{
  "d_model": 448,
  "n_kv_head": 1,
  "head_dim": 64,
  "vocab_size": 19763,
  "norm": "rmsnorm",
  "positions": "rope",
  "rope_base": 10000.0,
  "attn_scale": 0.125,
  "bias": "none",
  "init_std_up": 0.0371,
  "warmup_steps": 264,
  "seq_len": 1024,
  "train_tokens": 829900000,
  "steps": 3166
}
Each number is 128 + 32 x the weight over its row's rms, rounded and kept within 0 to 255. Layers, rows and columns count from 0. The size above them is the row's rms in percent of the matrix's.

# layer 3 MLP down (transposed), 1216x448, rms 0.0382, rows 349-359, columns 0-223
size [106 104 101  98  99 104 106  97  98  92 101]
[[101 113 131 102 134 148  66  77 138 109 128 191 134 138 100 147 150  85  75 117 171 116 171  68 140 109 146 123 125  72 107 145  91  99 102 142 124 100 192 126 158 107 138 149  71 101 118 148 123 178 133 141 128 122 139  93 193 182 107 108 108 128 110 176 104  68  71 133 119 160 112 132 128 157 120 104 151  95 125 165  79 122 114 106 122 133 116 143 157 116 135 180 141 132 110 108 125 202 120 194 155  97 120  88 118 105 108  68 169 169 107 189 112 115 169 120 158 146 189  88 160 148 111 193 126 143  91  88 148 139 155 155 200 134 100 122  85 144 131 139 140  73 147 128 110 129 249 117 127 217 141 138 153  54  94 115 136 129 152  54 177 123 106 111  76  82 142 155 137 140  85 122 137 176 109 144 102 146 132  31 151 166  97 147 153 136 100  63 187  81 134 123 149 111 134  95 110 162  77  21  87 124 147 169 141 119 117 132 130 228 108 152 157 156  80  98 156 148  90 136 113 134 128 117]
 [158 139 156 101 135  82 105 123 183 167  92 164 183 119 141 106 114 184 141 110 109  96 121 136 111  99 126  83 141  79 113  95 134  53  80 138 155 106 114 129  78 132 152 108  95  99 114 111 144 116 140 193 141 152  94  76 135 130 150 172 168 121 142  81 142  93 148 151 101 148 137 182 150 155 115 170  50 122 150 149 111 120  78 161 131 119 133 103 132  73 176 129 171 113  76 107 132 140 100 170 126 111 144 154 104 125 130 146 154 117 127  65  93 124 122  58 139 121 142 168 158  99 150 136 156 179 133 138 180 153 157 166 133  71 122 101 118 119 126 159 119 171 101 162  61 111 131 108 169 153  80 193 132  74 126  68  72 131 161 153  93 141 130  79  96 126 173 170 156 128  79  78 120 103 102 168 169  83 224  93 120 113 137 158 128  48 169 116  95 128  92  98 119 129 122 106 146 154 121 166 119 147 192 113  96 128 115 106 140 117 158 134  97 176 130 157 120 139  88 111 145 100 123  74]
 [172 107  94 119 125 127 146 146 105 112 158  75 122 143 109 119 157  84 149 148 135  91 138 126 139 151 130 178 110  89 109  87 146  75 106  80 137 135 110  85 120 132 169 168 145  84  98 143 148 132 147 139 133 144 134 158 134 184 163 121  58 200 132 103 128 134  68 170 129 116  88 127 117 141 122 131 121 130 150  90 172 151 150 197 125 184 186 158 146 181 136 114 160  85 146 135 100 147 126 101 120 116  77 110 139 147 143 163 129  92 153 119 111 109 117 121 184 118 143 132  55 138 151 170  92 127 120  99  93 120 116  80  72 138 154 117  94 115 157 125 102 105 147 141 195 104 133 110  82 141  83 123 144  31 128 179  79 112 113 203 128 146 105 149 126 140 132 140 115 168 176 125 163  96 211 120 124 120 119 146 161 110 146 149 130  95 156 119 117 152 133 161  69 151 166 119 140 105 127  60 151 155 133 156 136 149 114  99 185  66 108  98 115  89  93 151 106 128 136 137  70 115  84 175]
 [ 83 112 165 122 122 133 122  88 130 130 126 139  81  68 140 112 103 131  92 134 142 135 161 127 166 159 100 130 158 105  90 145 127 139  84  88 136 129  79 104 141 159 148 105 143  98 142 116 137 140 119  89 133 164 139 139 196  97 156 163 108 163 127 145 154 102 190 117 146 139 179 165 133 133 141  98  95 145 130 108  94 157  83  90 112 167 106 125 118 195 138 139 156 150 112  72 107 139 185 157 138 148  95  89 142 120  61 208 118 135 194 139  85 164 116 111 123 142  72 126 156 116 119 135 130 184 148 158 118 121 138 116 153 130 116 167 153 110 151 167  77 160  91 123 166 138  69 170 150 160 100 173 150 188  81 117  96  83 118 138 107 122 165 144 194  98 161 161  41 168 152 126 108 144 141 119 133 138 168 150 132 117 178 136  70  43 178 161 140  83 119 152 116 123 126 103 167 147 132  99  95 106  93  71 159 142 153 153 159 121 156 155 105 119 136 109 149 162  75 159 165 115 141 172]
 [138 139 111 131 124 159 120 153 115 165  94 110 144 143 168 152 137 148 154 117 113 108 168 150 150  72 159 110  95 152 135 192 116 122 174 123 142 173 165 116 166 101 121 140 137 111 106 156 122 104 100  92 126 132 126 122 144 137  75 134 141  92 166 136 115 139 128 135 109 127  96 101 187 158 126 141 109 126 153 144 150 179 121 136 140 143 157  80 144 152 115 129 150 140 150 169 182 168 156 130 133 158 126 169 122  87 140 164 120  65 137 123 195  88 104 165 125 132  98 128 154 140 118 168  60  68 103 110 117 145  80 118  71 106  12 146 165 147 131  90  79 174 107  76 135 166   0 166 123 101 176 165 164 204 128 162 187 133  83 123 108 118  98 166 102 132 186 123 171 128  54 111 171  67 128 110  77 153 114 143 135 108 123 176 108 133 101 159 137 136 134 127  99 143 143 137  99 129 155  75  58 112 182  82  76 151  85 166 104  87  92 160  91  97 107 104 154 126 117 102 139 113 136  64]
 [139 112 101 165 185 126  87  98 140 105 143 155 158 109  89  97 127  93  92 112 168 150 127 138 139  84 114 148 105 133 190 170 115 124 137 146  99 158 205 134  89 163 179  91 122 122 146 151 116  96 183 170 172 178 201 137 117 138 126 128 100 126 139 150 152 129 106 172 154 160 112 129 153 148 150 135 111  73  90  91 113 154 142  81 124 127 104 125 151 168 177 136 141 138 120  91 130 114 150 119 110  96 154  86 123 133  98  97 174 168 138 157  74 135 174 208  61 137 158 158 123  99 129 107  96 141 122  59 123 153 120 107 171  96 136 110 125 115 137  84 133  91 211  87  72 157 228 105 101 133 148 105  95  59 150 116 107 103 143 129 193  92 169 178  83 132  91 162 140 102 142 137 176 141 136 133 147 133 186 121  64 138 133 148 100 153 159  90 134 110 151  96 181 140 156  62 156 142 144  95  97 111 133 164 130  63 148 146 142 155 172 178  95 101 125 143 145  78 174 144 180 125 115 124]
 [ 96  50 149  90 108 102 138  97 162 125 127 160 124  96 138 123 147 122 170 180 170 165 125 142 105 126 214 187  88 103 113 120  99 155 121  91 130 119 181 163 127 109 103  92 106 174 102  78 143 111  83 128 165  83 142  97 105  80 113 127 190 204 153 138  75 122 130  83 101  97 102 117 145 170 127 137  83 152 117 154 112 133 154 134  91 102  75 125 186  69 135 120 131  95 169 153 119 163 132 185 127  99  53 104 109 107 133 131  88 160 174 109 138 143 189 131 107 173 149 158 153 150 111 114  88 106 102 107 156 146 171 148 161  79  38 135 114 169 127 146 133  75  84 100 117 165 125 144 105  99 118  97 185 113 131 124 130  62  85 153 176 129 142  99  89 126 145 104 185 127 117 102 133 123 115 124 101  77 117  71 172 133 154  82 121 133 138 128  94 122 101  95 157  91  70 136 164 138 111  87 148 115  96 163  95 156 143 132 106 139 161 105  74 119 122 138  79 141 120 163 181  90  94 165]
 [133  93 129  95 119 169  89 136 123 146 135 101  95 181  67 127 131 128 158 179 179 113 154 173 103 112 111 137 121 131 101 121  51  74  74 104  65 134 172 141 123 117  82 151 115  82 169 132 121 122  86 153 114 167 169 144  74  79 120  86 138 126 128 129  94 176 171  77  88 120 140  93  99 115 136 113  86 172 121  69 135  80 172 140 150 130 185 114 122  92 142 130 142 165 135  97 177 140 159 142 146 156  63 133 135  98 173 181 156 132 122  60 113 134 127 161 109 175  56 203 123 111 152 142 160  80 148 143  81 173  80 101  82 132 111 138 139 112  57 130 122 103 155  78 128 148 149 136 161 121 141 125 150 113 140 112  69 168 157 115 162 166 127 143 154 139 116 140 194  75 180 166 172 101 112 115 123 147 114  79 150 167 125 178 118  92  71 104  99 101 136 120 152 129 128  59  42 184 124 116 114 145 169 140  87 151  73 189 137 142 128 110  93 137 177 124 107 140  46 121 125 125  81 128]
 [143 160 143 164  97 137 154 136 153 127 118 154 230 115 120 113 166 130  83  79 177 139 124  97 118 158 150 112 133  76 147  75 153 167 131 147 118  69 122 134 139 109 102 115 158 173 114  46 160  97  72 105 107 126 135 148  72 158 123 145 163 155 123 104 155 117 179 139 157 141 170 131 167 118 142  61 142 120 104  89 175 109 109 127 187 111 162 115 194 126 131 131  42  74  69 113 144 123 118  83 135 127 110 129 133 172 112 132 139 139  96 150 136 178  92 106 137 161 201 112 125 136 142 180 187 155  86 157  89 111  70 137  56 149  63 126 156 141 142 169 104 160 146 113 167 126  33  53  75 193 151  85 144  84 131 132  93 160 154 138  75 107 183  88 126 141 166 157 135 105 138 129 122 124 116 158 100  87 140 148  72  72  88 168 145 102 117 129 128 110 175 153  35  94 143 113 144  65 130 165 137 121  96 116 174  89 174 133  82 117 113 102 152  91 144  84 137 116 143 176 109  66 108 165]
 [167 104 154 146 162 128  76 102 139  94 104 164 143 126  71 136  65 146 135 165 119 131 142  99 144 130 136 140 124 142 143 122 130 165 108 136 110 163 142 118 203 159 132 107 152 164 109 123 132 166  77 104  84 125 160 146 226 198  91 161 144 103 117 180 100 117 155 104 136 124 134 113 172 111  55  77 133 145 148 151  87 170  51 184 181  99 148  76 174 151 138 119 100 112 139 149 140 133  93 155 110 147 191  81 122 171 113 113 114 152 116 137  68  96  86  69 121  76 160 117 164  89  61 120 101 158 150 175 187 183 105 157 147 115 153  94  90 112 136 175  96  42 105 124 135 101  49 131 187 190 129 149  94  61 114 156 135 126 120 110 128 126 140 136 183 134 172  84  76 119 161 156 144 172  82 123 123 116 181 155  82  98 136 154  90 172 146  86 178 141 121 103 154 109 111 138 145 134 137 185 102 157 110 113 146  91 128 153 116  96 123 117 148 110 126 165  76 123 109 106 147 156 112 112]
 [134 141 147 154  98 220 114 158  88 123 154 113  90 170 114 104 137 136 192 150  75 117 196 101 129 140 139 131 106 160 136 164 189 121 161  81  80 122 127 133 134 101 140 146 125  75  74 157 179 123 166  94 123 150  88  83 166 157 111 103  99 133 114 139 150 132 117 163 111 164 104 121 171 119 121 138  61 163  73 124 137 144 204 111 102 157 106 140 155 186  92  60 126 123 120 118 149  76 110 167 112 125 123 177 155 160  82 119 109 108 104 163 144  91 145 150 172 122  60 105 164 147  85 180  70 131 147 127 142 178 104 165 104 179 118 142 126 143 155 119 171 123 165 142 110  90 146 148 161 146  94 100 176 129 166 154 196 115  89 155 133 175  98 134 137 149 166  82 124 185 183 115 182 117 170 163 137 147 120 101 155 150  95  98 190 148 120 128  89 199 115  92 159 104 143  88 113 152 136 199 113 190 143 141 115 120 163 122  94 145 112 116  77 134 103 161 150 128 103 131 165 117 170 120]]
# layer 3 MLP gate, 1216x448, rms 0.0503, rows 350-359, columns 0-223
size [102 104  99  97 104 103  97  94  89 110]
[[178  91 209 130 149  87 160 121 115 157 148 143  99 139 161 103 139 120 113 149  78  35 142 150 183 121 127 162 125 161  87 158 118 149 121 157 125 144 122  88 119 147 136 151 142 111 135 151 200  95 177  69 102 157 151 130 110 133 126 122  75 156 117 173 138 110 129 125 131 144 119 117 122 131 143 137  78  88 121 108 161 137 166  83 157  93 143 160 136 198 124 129 105 181 118 110 167  59 124 165 140 106 117 103 171  78  96 126 115 155 164 119 120 122 144  90 136 140 144 170 129 170 155 187  68  86  76 163 156 114  82  71 143 162 104 128  67 126 124 145 187 144 101 101 116 177  94 165 143  90 155 135 149 160  88 141 137 111 133 150 151 104 110 128 131 153 145  86  99 154 144 163 153  98 129 103 165 189 185 110 125 120 136 155 136 131  88  64 104  98 155 153 152 120 170 111 144 136 157 169 189 177 105 123 137  99  71 118 190 142 136 137 141 104 138 128  98 106 107  93 111 116  70 121]
 [136 107 120 139 131 153 113 112 139 168 129 101 154 117 144 136 142 146 155 174 130 166 172  73 177  87 107  77  82 123 104 177 125 151 140 112 169 128 198 165  49 171 110 151 141 114  92 151  86 155 108 152  52 136  93 135 113 105 137 162 173 126 110 182 116 132  63  96  94 148  94 156 184  98  72 175 107 101  98  82 120 150 160 100 120  86  89  98  52 174 149 111 197 124  89 117 130  94 102 101  56 139 173 157 159  98 116 181 130 128 156 108 104 144  91 142 113  77  74 175 175 132 149  84 110 187  82 118 113 133  96 164 155 194  96 103 141 137 105  89 114 136 139 100 151 149  88 156 132  85 133 158 143 170 117 127  98 133  83  93 121 101 126 105 139 107  78 142 162 122  84  78 152 145 114 136 177 148 154 117 214 147 189 131  96 107  99 120 106 120  75 160  94 122 139 127 110  92 150 104 164 109 162 162  99 144 130 159  97  90 166 123 187 166 140 107 222 163 138 115 169 113 141  74]
 [158 154  97 163 108 204 140 141 129 126 199 148  90  96 132 134 105  86  97 147 142 125 134 132 136  58 118 131 126 155 139 173 199 159  76 129 120 122 149 134 124 115 113 142 198 117  99  90 101 115  63 171 142 126  84  75 190 155 170 121 125  79  91 132 116 117 132 142 130 141  94 132 106 153  97 147 144 162 211 104 149  99 213 113 120 132  64 119 134 136 149  82 138 103 145  88  97 109 158 148 145  76 128 161 135 161 152 159 175 110  85 103 100 220  84 185 106  71  71 131 133 161 137  80 125 128 137 122  84 129 144 123 153 119 110  89 177 166 149 133 139 122 149 117 140 133  84 121  70 106 206 105 106 127 157 110  82 100 128  82 150 187 145 136 140 132 130 107 153 101 110  52  79 120 147  63 171 162 117 141 147 201  92 121 106  93 136  90  87 107  98 169 136 106 104 173  82 125 105 179 117 127 127 169 102  93 108 116 155  67 139 142 161 160 118 137 187  69 124 138 135 136 118 120]
 [134 176 138 125 185 147 166 113 172 186 115  91 128 136 139 122  96  96  92 155 132 173 114 124 179 102 190 160 144 141 140 157 139  74 164  88  83 136 157 139 134 141  95 116 133 132  58 130  69 164 162 115 117 169 104 151 146 176 115 122  47 177 123 130 153 166  98 120 160 180 110  89 118 178 114 199 123  59 163 148 144 161 123 106 140 103 112 139 129 103 188 146 144 118  82 140  90 132  67 135 117 133  80 152 158 148 109 104  83  73 140 118 161 123 143  91 174  92 192 200 148 156 125  91 132 139 134 118 167 143   7 107 123 130  95 143 141 126  97 134 125 167 182 101 139 160 140 164 175  97 142 166 147 148 133 116 141 177 100 106 164 156  93 177 103 147  79  73 171 171  63 133 135 149 179  76 108 123  79 188 130 162 117 175 107 131 172 115 163  63 112 131 118 146 188 134  92 168 128 151 124 173 116 107 178 141 103 119 124 121 101 128 135 135 107 130 107 132 129 104 149 122 142 154]
 [120 132  80  89 120 141 127  89 106 139 113 101 153 153 104 135 148 111 127  82 103 137 168 133 143 154 147 124 132 125 168 133 101 132 156  99 154 152  92 140 120  86 147 159  64  91 118 118 146 123 103 132 140 117 116 137 191 114 148  91 131  98 102 156 136 174 156 148 143  75 138 129 132 222 132 169 166  66 147  79 144 135 123 134  98 127  77  93  62  91  93 143 115 143  75 102 133 107 124  95 120 160 102 147 115  61 192 152 121 103 115 101 144 149 105 103 135 168  91  95 126 108 108 227 141 126 125 148 119 172 118 141 109 129  91  60  95  79 105 192  45 138 111 102 124 178 129 168 151 128 157 110 151 121  90  89 205 142 146  74  89 167  88 166  62 103 150 126 138 164 146 105 123 101 116 165 151 191 139 189 183  60  99 153 118 142 124 121 138 177 172 158  68 156 130 117 133 168 142 173 180 165 133 152  97  80 143 145 175 131 110 169 124 154 110 112 135 145 153 125 115 115 163  94]
 [122 113 156 145 125  94 131 115 133 158  97 112 141 116 139 126  65 119 143 125 192 160 145 128 189 122 109 147  96 127 101 164 130 168 116 108 212 131  93 155 172 125 157 113 123 116  94 197 145  54 161 200  93 148 130 102  81  43 149  86  91 167 112 116 138  89 159 168 139  77 147 133 124  95  80 148 176 113 153 152 113 151 127 123 148  80  87 116 124 105  67 137 148  99 134 125 105  81 126 126 126 180 126 132 101  82 170 142 138 165 166 103 106 152 116 160 164 108  84 154 129  92 127 104 126 148 129 104  71 138 107 151  83 152 123 123 194  94 122 182 112 139 145 156 120 189 152 141 134  73 145 151 161 129 131 136 118 119 140 127 143 135 139 181 164 117  75 115  77  94 130 166 108 113 149  89 164 101 132 119 161 134 110  81 138 156 170 150 121 147 125 143 122 119 146 151  81 125 163 156  83 126  96 149 165 122 155  80 169 159 114 109 174 146 134 113 197 164 143 126  92 116  99  69]
 [169 103 124 143 157 151 144  89 108 156 108 116 162 148  88  95 105 164 146 150 152 149 118  74  99 144 169 147 105 115 115 115 153  74 109  85 116 141 168 117 146 135  82 147 109  89 113 144 109 150  89  84 117 120 159 140 167  73  81 100  91  55 123 180 176 153 137  79 177 156  67 139 132 107 114 190 119 123 152 109 149 132 117  92 177 181 123 186 160 125 122 131 189 161 142  92 108  90 158  74 145 183  94 118 194 136 147 181 157  74 128 145 169 138  98  92 129 108 124 123 140 106 144 135 135 141 126 101  68 110 120  84 146 161 123 110 115 182 168 123 112 103 114  94 109 120 132 101 145 125  94 170 112 143 141 153  79 135 109 116 153 121 151 132 154 141 115 107 156 178 110 140 103 162 186 116 146 130 145 151 130 136 112 126 149 198 150 177 122 190 108 206 105 151 137 176 197 127 146 108 146 162  99 110  78 132  97 132 124 127 100 136  74  82 102  88  95 159 128 100 157 112  94 133]
 [110 149 194 109 117 150 157 146 154 167 190 130 171  91 161 125  78 206  54  91 139 131 127 136 118 193 138 133  71  97  90 127 153 151 202 158 123 114 131 123 132 172 141 151  81 116 171 166 132 115  86 133  86 175 113 171  62 160 128 136  87 109 117 134 149 170 152 133 108  93  96 115 163 165 121 106  92 122 125  95 125 160  85 125 152 105 109 154 141 108 108 128 180  90  94  59 111 116 112 192 137 142  80 130 170 101  82 100 147 122 112  94 130 121 114  89 108 110  99 127 127 154 137 144 134 109 124 121 171 183 139 125 102 127 117 152  82 150  88 131 117 148 108 121 102 104 118 163 197 145 231 103 167 117 142 124 134 166 147  98  71 135 164 161 145 104 137  94  64 153  76 166 106 134  84 169 164 112 155 145 119 107  35 124 103 127 143  96 105 142 111 101 158 164  94 149 185 159 153 122 143 144 169 147 124 116  80 143 170 107 186 111 122  84  61 137 189 126 107 117 126  77  97 123]
 [190 138 106  56 133 146 130  74 115 136 160  89 113  52  96 129 136 165 100  87 155 179 114  40 161  51 128 129 178 107 134 117 104 134  83 115 130 174 138  61 151 159 204 124 144 155 127 165 112 154 107  84 104 170 146  98 141 118 114 172 104  99 105 124 141 152 149  51  83  98 108 125 123 116 109 160 150  91 100 144 139 177  95  62 138 142 111 115 148 116 156 160  86 155 126 118  74 101 127 156 129 126 155 143 145 116 108  99 115 129 103 151 122 162 155 123 104 138 108 142 164 176 157 110 145 115 164  95  90 168 149 127  78 125 166 181 199 152 110 131 110 108 168  95 159 126 124 151 145 159 138 143 138 171 157  77 173 196 143 171  98  86 153 130 151  93 135 137 170 209 124 135 141 149 136 122 112 151  71  55 123 156 154 174 140 164 135  53 154 118 128 169 139 182 168 143 126 125 123  92 194 115 129 169 122  85 122 209 136 142 107 107 143  44 148  71 174 106 164 120 147 154 130  84]
 [115 118 146  96 103 111 147 128 156 164  88 135 132 106 184 115  92 146 120 160 143 148 170  83 108 118 186 130 146 153  96 104 116 117 201  93 141 197 109 106 111 115 121 124 101 137 130 150 144  94 174 128 167 185 180 137 101  80 146 148 219  90 102 138 100 175 106 192 112 160  87 123 110 118 118  73 147  56 136 182 216 125 117 143 137 121  95 134 159 191  58  58 118 120 156 142 162  99 140 171 188 100 136 212 114  92 134 131 132 139  75 152 147 109 112 168  92 107  92 145  86 195  98 156 126 141 170 139  95 125 105 172 155 111 103 107 132 135 127 120  94 142 155 108 120 192 103 166 119 114 132 145 154 124 111 115 115 134 156  96 125 184 121  92 175 151 168 139 152 158 144 148 157 125 122 121 147 136 150 101 164 165 154 111 143 125 125 164 117  71  83 107 100 120 179 101 116 135 138 173 165 129 101 123  94 102 149 160 130 144 170 127 146 127 104 112 196  97  86 134 152  92  93 115]]
# layer 3 MLP up, 1216x448, rms 0.0435, rows 350-359, columns 0-223
size [100  98  96 100 103  99  98  94  93  96]
[[113 107 130 127 119 101 165 154 140  98 114 167 151  87 146 153 135  70 135 147 133 127 130 149  80 159 115  69 156 110 110 104 127 105  99 123 143 148 136 121 140 146 123 157 148  99 101 122 122 175 136 180 120 125 150 103  93 109 113 185 114 158  88  82 182 114 176  83 105 168 135 137 149 122 114 122  95  97 123  99 137 147  53 137 111 180 120 133  99  66 102 104 146  92 103 176  88 147 124  74 133 127 134 190  81  86 170 155  86 105 123 101 124 122 100 138 119 152 148 110  88 164 111 135 135 164 134 120 159  95 153 112 132 140 119 119  84 112 115 170 146 117 146  87  94 104 154 106 158 138 111 102 102  91 145  96 103 125 122 103 145 163 176  87  82 180 140  96 120 124 101 145 113  92 159 166 137 126  96 176 130  93 177 119  94  69 152 159 108 131  71 150 143 118 110  99 179  17 162 127  56  79 160  99  92 134  79  86 101 112 178 188 133 145 163 103 159 113 182 170 198  95 134  97]
 [122 156 166 151 204  65 138 182 156 165 129 152 125 133  75  75  75 102 182  70 169 161 149 135 142 165 155 104 106  45 103 113 134 145 126 146 109 144 136  98 139 132  26 173 161 169 162 112 140 141  79 129 134 121 107 153 150 116 116  95 125 137 174 143 124 137 102 140 128 117 146 129 114 137 138 142 129 113 110  91 155 133 185 121  70 180  87 172 165 168  86 215 131  86 102  99 121 151  81  89 108 103 174  97 100 122  87 159 138 172 156 122 127  97 124  94 173 125 143 135 160 106 120 123 125 138 152  80  64 136 182 148 172 135 120 163 171 140 152 176 106 152 164 181 150  73 142  99 165 171 128 129 156 147 110 144 185  89 114  93 142 103 146 132 163 147  64 132 148 130 175 171 116 190  89 124 186 163 141 134 177 172 151 139  90 180 152  72 164  98 148 193 145 167 127  85 122 108 118 164 131 141  81 137 146 118 180  79 125  65 118 116  95 129 145 176 174 159 149  66 156 142 103 115]
 [104 156 116 121  98 125 173 105 112  54 110  97  95  93  71 119 112 110  98 120 133  77  86 143 133  90 149 111 196 135 126  99 111 142 101 144 117  90 143  89  90  80 149  47 121 114  90 107 182 141 190 112 168  85 162 161 150 128 144 122 128 139  67 109 151 156 106 117 170  76 206  52 142 130  58  72 103 130 116 162  97 153  68 136 104 139  92 113 154 170  95  96  24 188  79 131 107 115 120 139 113 177 114  91  95  69 118 112 134 134 180  65 123 162 132 125 156 124  77 142 102 140 134 110 144 153 120  97 110 156 154 134  99 156 191  85 161  90 148 120 148 181  94 145 189  99 144 100 155 144 108 165 117 133 136 166  96 132 157 122 153 118 211 103 156 132 113 124 149 156 153 158  79 129 144 136 131  89  96 144 136  91 106 159 144 115 110 153  96 152 104  55 162  87 121 119 113 113 106 155 122  85 148 128 122 148 139 122 114  85 146  54 123  79  83 108 135  94  98 155  73  94 140 199]
 [ 63 103 113 120  79 132 176 193 121 161 126 132 127 192 148 156 151 194 108 163 113 110 141 125  77 157 138  67 131 134 137 153 136 162  95 127 195 118 184 154 136 130 163 168  98 169 138 124 114 132 146 144 140 126 103  89 136 152 112 147 140 117 161  74 130 160 144 130 118  94 181  81 127 190 128 131 136 136 134 114 119 124 146 101 162 132 127 141 168 105 141 141 136 131 140 130 157 111  45  68  82 126 104 191 150 106 166 155 172 177 145 138 154  81  82 130 128  77 161 168 113 194 168 159 110  77 110 124 117  82  81 118  97 172 101 192  77 144 118 128 121 119 150 115  84 135 109 141 169 150 202 123 153 155 202 138 117 127 163  52 110 117 143 100 100 177 199 121 151 183 123  71 176 122 125 136 154 132 139  98 173 123  55 173 151  94 182 136  82 202 154 163  74 154 122  88  59  62 137  99  98  67 123  82  82  96  98 130 150 113 103 157 107 105 151 143  88 143  94 167 174 162  79 126]
 [135 147 110 107  93 111 110 146 124 107 110 191 118 142 110 154 102 122 149 113 132  92 159 120  96  88  63 110 119 148 141 172 162 119  87 112 111 143 172  71 164 164 192 226  99 113 152 124 111  53 160 181 167 157 173  77  65 186 126 163 143 152 140 150 139  63 151 152 125 145 162 145 119 100 133 146 138 138 102  96  98 127 153 126 154 161 160 156 132 184 152 102 174 159  84 106 120 152 165 175 174 152 137 110 132  75  88 118 126 135 149 182 108 106 124 159  70 156  86 168 127  77 133  92  76 127  94  58 107 148 134 116 163  87 105 118 154 116 132 133 151 127 194  76 157 151 115 101  67 112 122 111  71 133 121 169 191 192 171 141  95 107 112 106  89 107 117 156 185  59 181 139 127 116  75  95 123 187 141 107 124 151  85 120 127 140 138 104 133  82 145  74 129 123 101 130 141 108 165 107  64 104 150 170 115 132 138 183 103 154 106 110 115 133 134 122 191 127 132 148 179  79 107 105]
 [142 152 131 104  97 161  54 154 147 130 185 133  97 135 128 178 144 110 148 132 121 168  90 152 148  80 204  77 105 126  99 129 102 129 133 108 146  63  78 112 105 113 108  72 148 117 167 202 154 143 177  68 108 111 161  89 121 145 161 192 213  94 141 130 101 159 123 173  91 158 130 156  60 134  83 118 114  83 148 147 108 141  90 147 121  93  78 140 110 122 121 111 116 162  84 157 131 149 130 125 117 126 153 177 122  94  84 183 115 148 128 180 119 158 122 127  67 106 120 148 177  90 127 113 152 179  48  75 112 125  97 150 144  85 159 171 134 181  90 128 117 124 124 187 172 150  96 175 168 154 161 112 135 150 143  80 128 177 167 117  88 127 174 148 107 197  86 137 166 113 113  63  39 195 107 142 113  95 178 198 144 129 102 119 154 144 118 136 148  98 143 142 142 124 123 143  81 106  99 139 124 147 138 121 133  88 136 162 133 142 139 150 135 143 161 101 151 112  80 142 156 105 143 111]
 [127 143  96 131 175 166 145  95 143 115 111 164 114 130 170 131 107 127 142 105 104 145 176 141 159 128 131 140 130  68  61 100 147 143  87  81 114  57  76 138  68 170 192 110 143 164  82 133 164 166  77 119 134 136 128 126 135 137 109 194 185 140 134 129 172 135 159 140 162 113  75  99 100 135 126 152 159 172 111 123 148 203 127 118 176  83 135 126 151 174 166 123 146 120 147 176  95 125 163  47 145 139 155 211 118 114 104 104 170 213 136 136  99 141 126  79 168 124  89 120 141 123 123 108  88 162 113 150  98 140 122 158 102  92  91 134 114 135 147  61 144  87 105 112  80 164 137 128 162 108 161  83 119 137 153 111 109 206 116 117  42 136 182  96 143  86 140 115 110 131 148 128 137 170 150 132 139 158 126  80 208 145 113 126 111 169 126 163 146 144 108 108 142 149 120 136 139  41 127  77 122 125 128 174 131 129 154 109 133 115 139 122 124 111 144  97 133  97 142  68 108 110 117 124]
 [147 146 144 152 120 145 143 106 140 152 146 136 185  94 128 153 178 143 146  87 136 111  91 135 121 125 111 124 157  66  96 138 149 149 128 135 174 143  93 155 153 108 163 204 141 160 181 171 113 152 163 153 110 141 144 131  70  69 105 117 140 115 165 100 150 156 124 178 150 107 161 152 174 142 152 105 103 166  80 116 161 126 124 214 149  66 149 148 198 191 117 140 161  83 138  91 111 160 142 190 162 167 174 165  83 114 188  99 140 152 136 122 126 124 134 134 107 196 125 150  95 128 100 146 185 130 133  88 103 103 107 144  99 113  96  91 149 161 107 127 143 139 122  43 145 119  99 122  82 161 201 143 135  91 172 121 140 145 123 160 113 135 159 112 103 113 125 136  82 168 148 176 129 103 166 206 135 128 138 152 150 181 170 106 134 149 115 111  96 100 133 161  88 123  82 165 142 113 141  97 145 112 117 133 121 136 147 148 149 133 148 135 154 146 137 171 166 123 138 108 113 145 111 113]
 [166 130 197 144 122 141  48 157 112 157 108 157  62 201  98 232 138 144 214 116 141 172 121 130 137 125 187 166 178 139 167 101  91 152 134 147 116 104 172  94 126  54 122  78 111  85 145 112  91 100 115 109  93 148 110 199 117 153 143 141 149 132 122 161 147 144  55 148 144 113 113   0 139 109 118  95 115 156  73  95  95 162  91 131 207  96 114 119 123 139 160 167 121  87 116 161 151 122 197  89 119 143 118 148 163 199  81 135 111 148 110  75 123 135 128  94 145 146 103 126 163 124 132 206 121 164 114 173 165 138 103 139 141 119 141 149 128 113 140 167 171  90  95 113 118 126 132  86 140 105  85  82  92 122 105 186  93 183 108 139  85 154 150 140 144 155 120  74  66 134 130 120 142 125 152 137 127 154 137 150 146 129 159 141 116 105 115 174 141 133 135 145 143 178  96 131 130 158 163 122 122 139 108 106 138 131 133 160 112 132 145 126 111 163 161 126 115 145 101 121 205 159 101 120]
 [152 151 102 157 170 192 139 135 145 154  84  93 187  86  57 133 143 175  81 127  89 159 144 141 116 154 139 128  70 115 159 164 214 130  76 157 126  98 143 167 138 136 161 176 155 118 155 129 181  70  84 123 100 121  95 133 146 133 149 115 109  92 114  64 111 111 107  90  97 119  95 117 127 140  82 141 190 117 156  93  84 150  47 138  60 107 115 135  39 128 128 153 153 126 134 172 108 148  70 119 120 105 135 176 167 131 168 122 159  75 156  69 101 130 134 112 116 108 147 143 125 152  63 146  97 131  94 109 129 100 135  73 145  94 105 127 166 161 113  70 165  87 101 132 131  51 104 145 158  93 145 144 216 157  94 172 156  88 145 105 142  59 106 194  99 122 103  55 105 157 148 125 136 155 135 110 149 109 115 179 148 187 151  94 154 112 152 147 151 129 132 186 153 192 123 197 152 194 182  53 149 115 161  83 137 123 166 128 125 101 129 132 112  94 122  89 109 115 136 170 113 128  73 147]]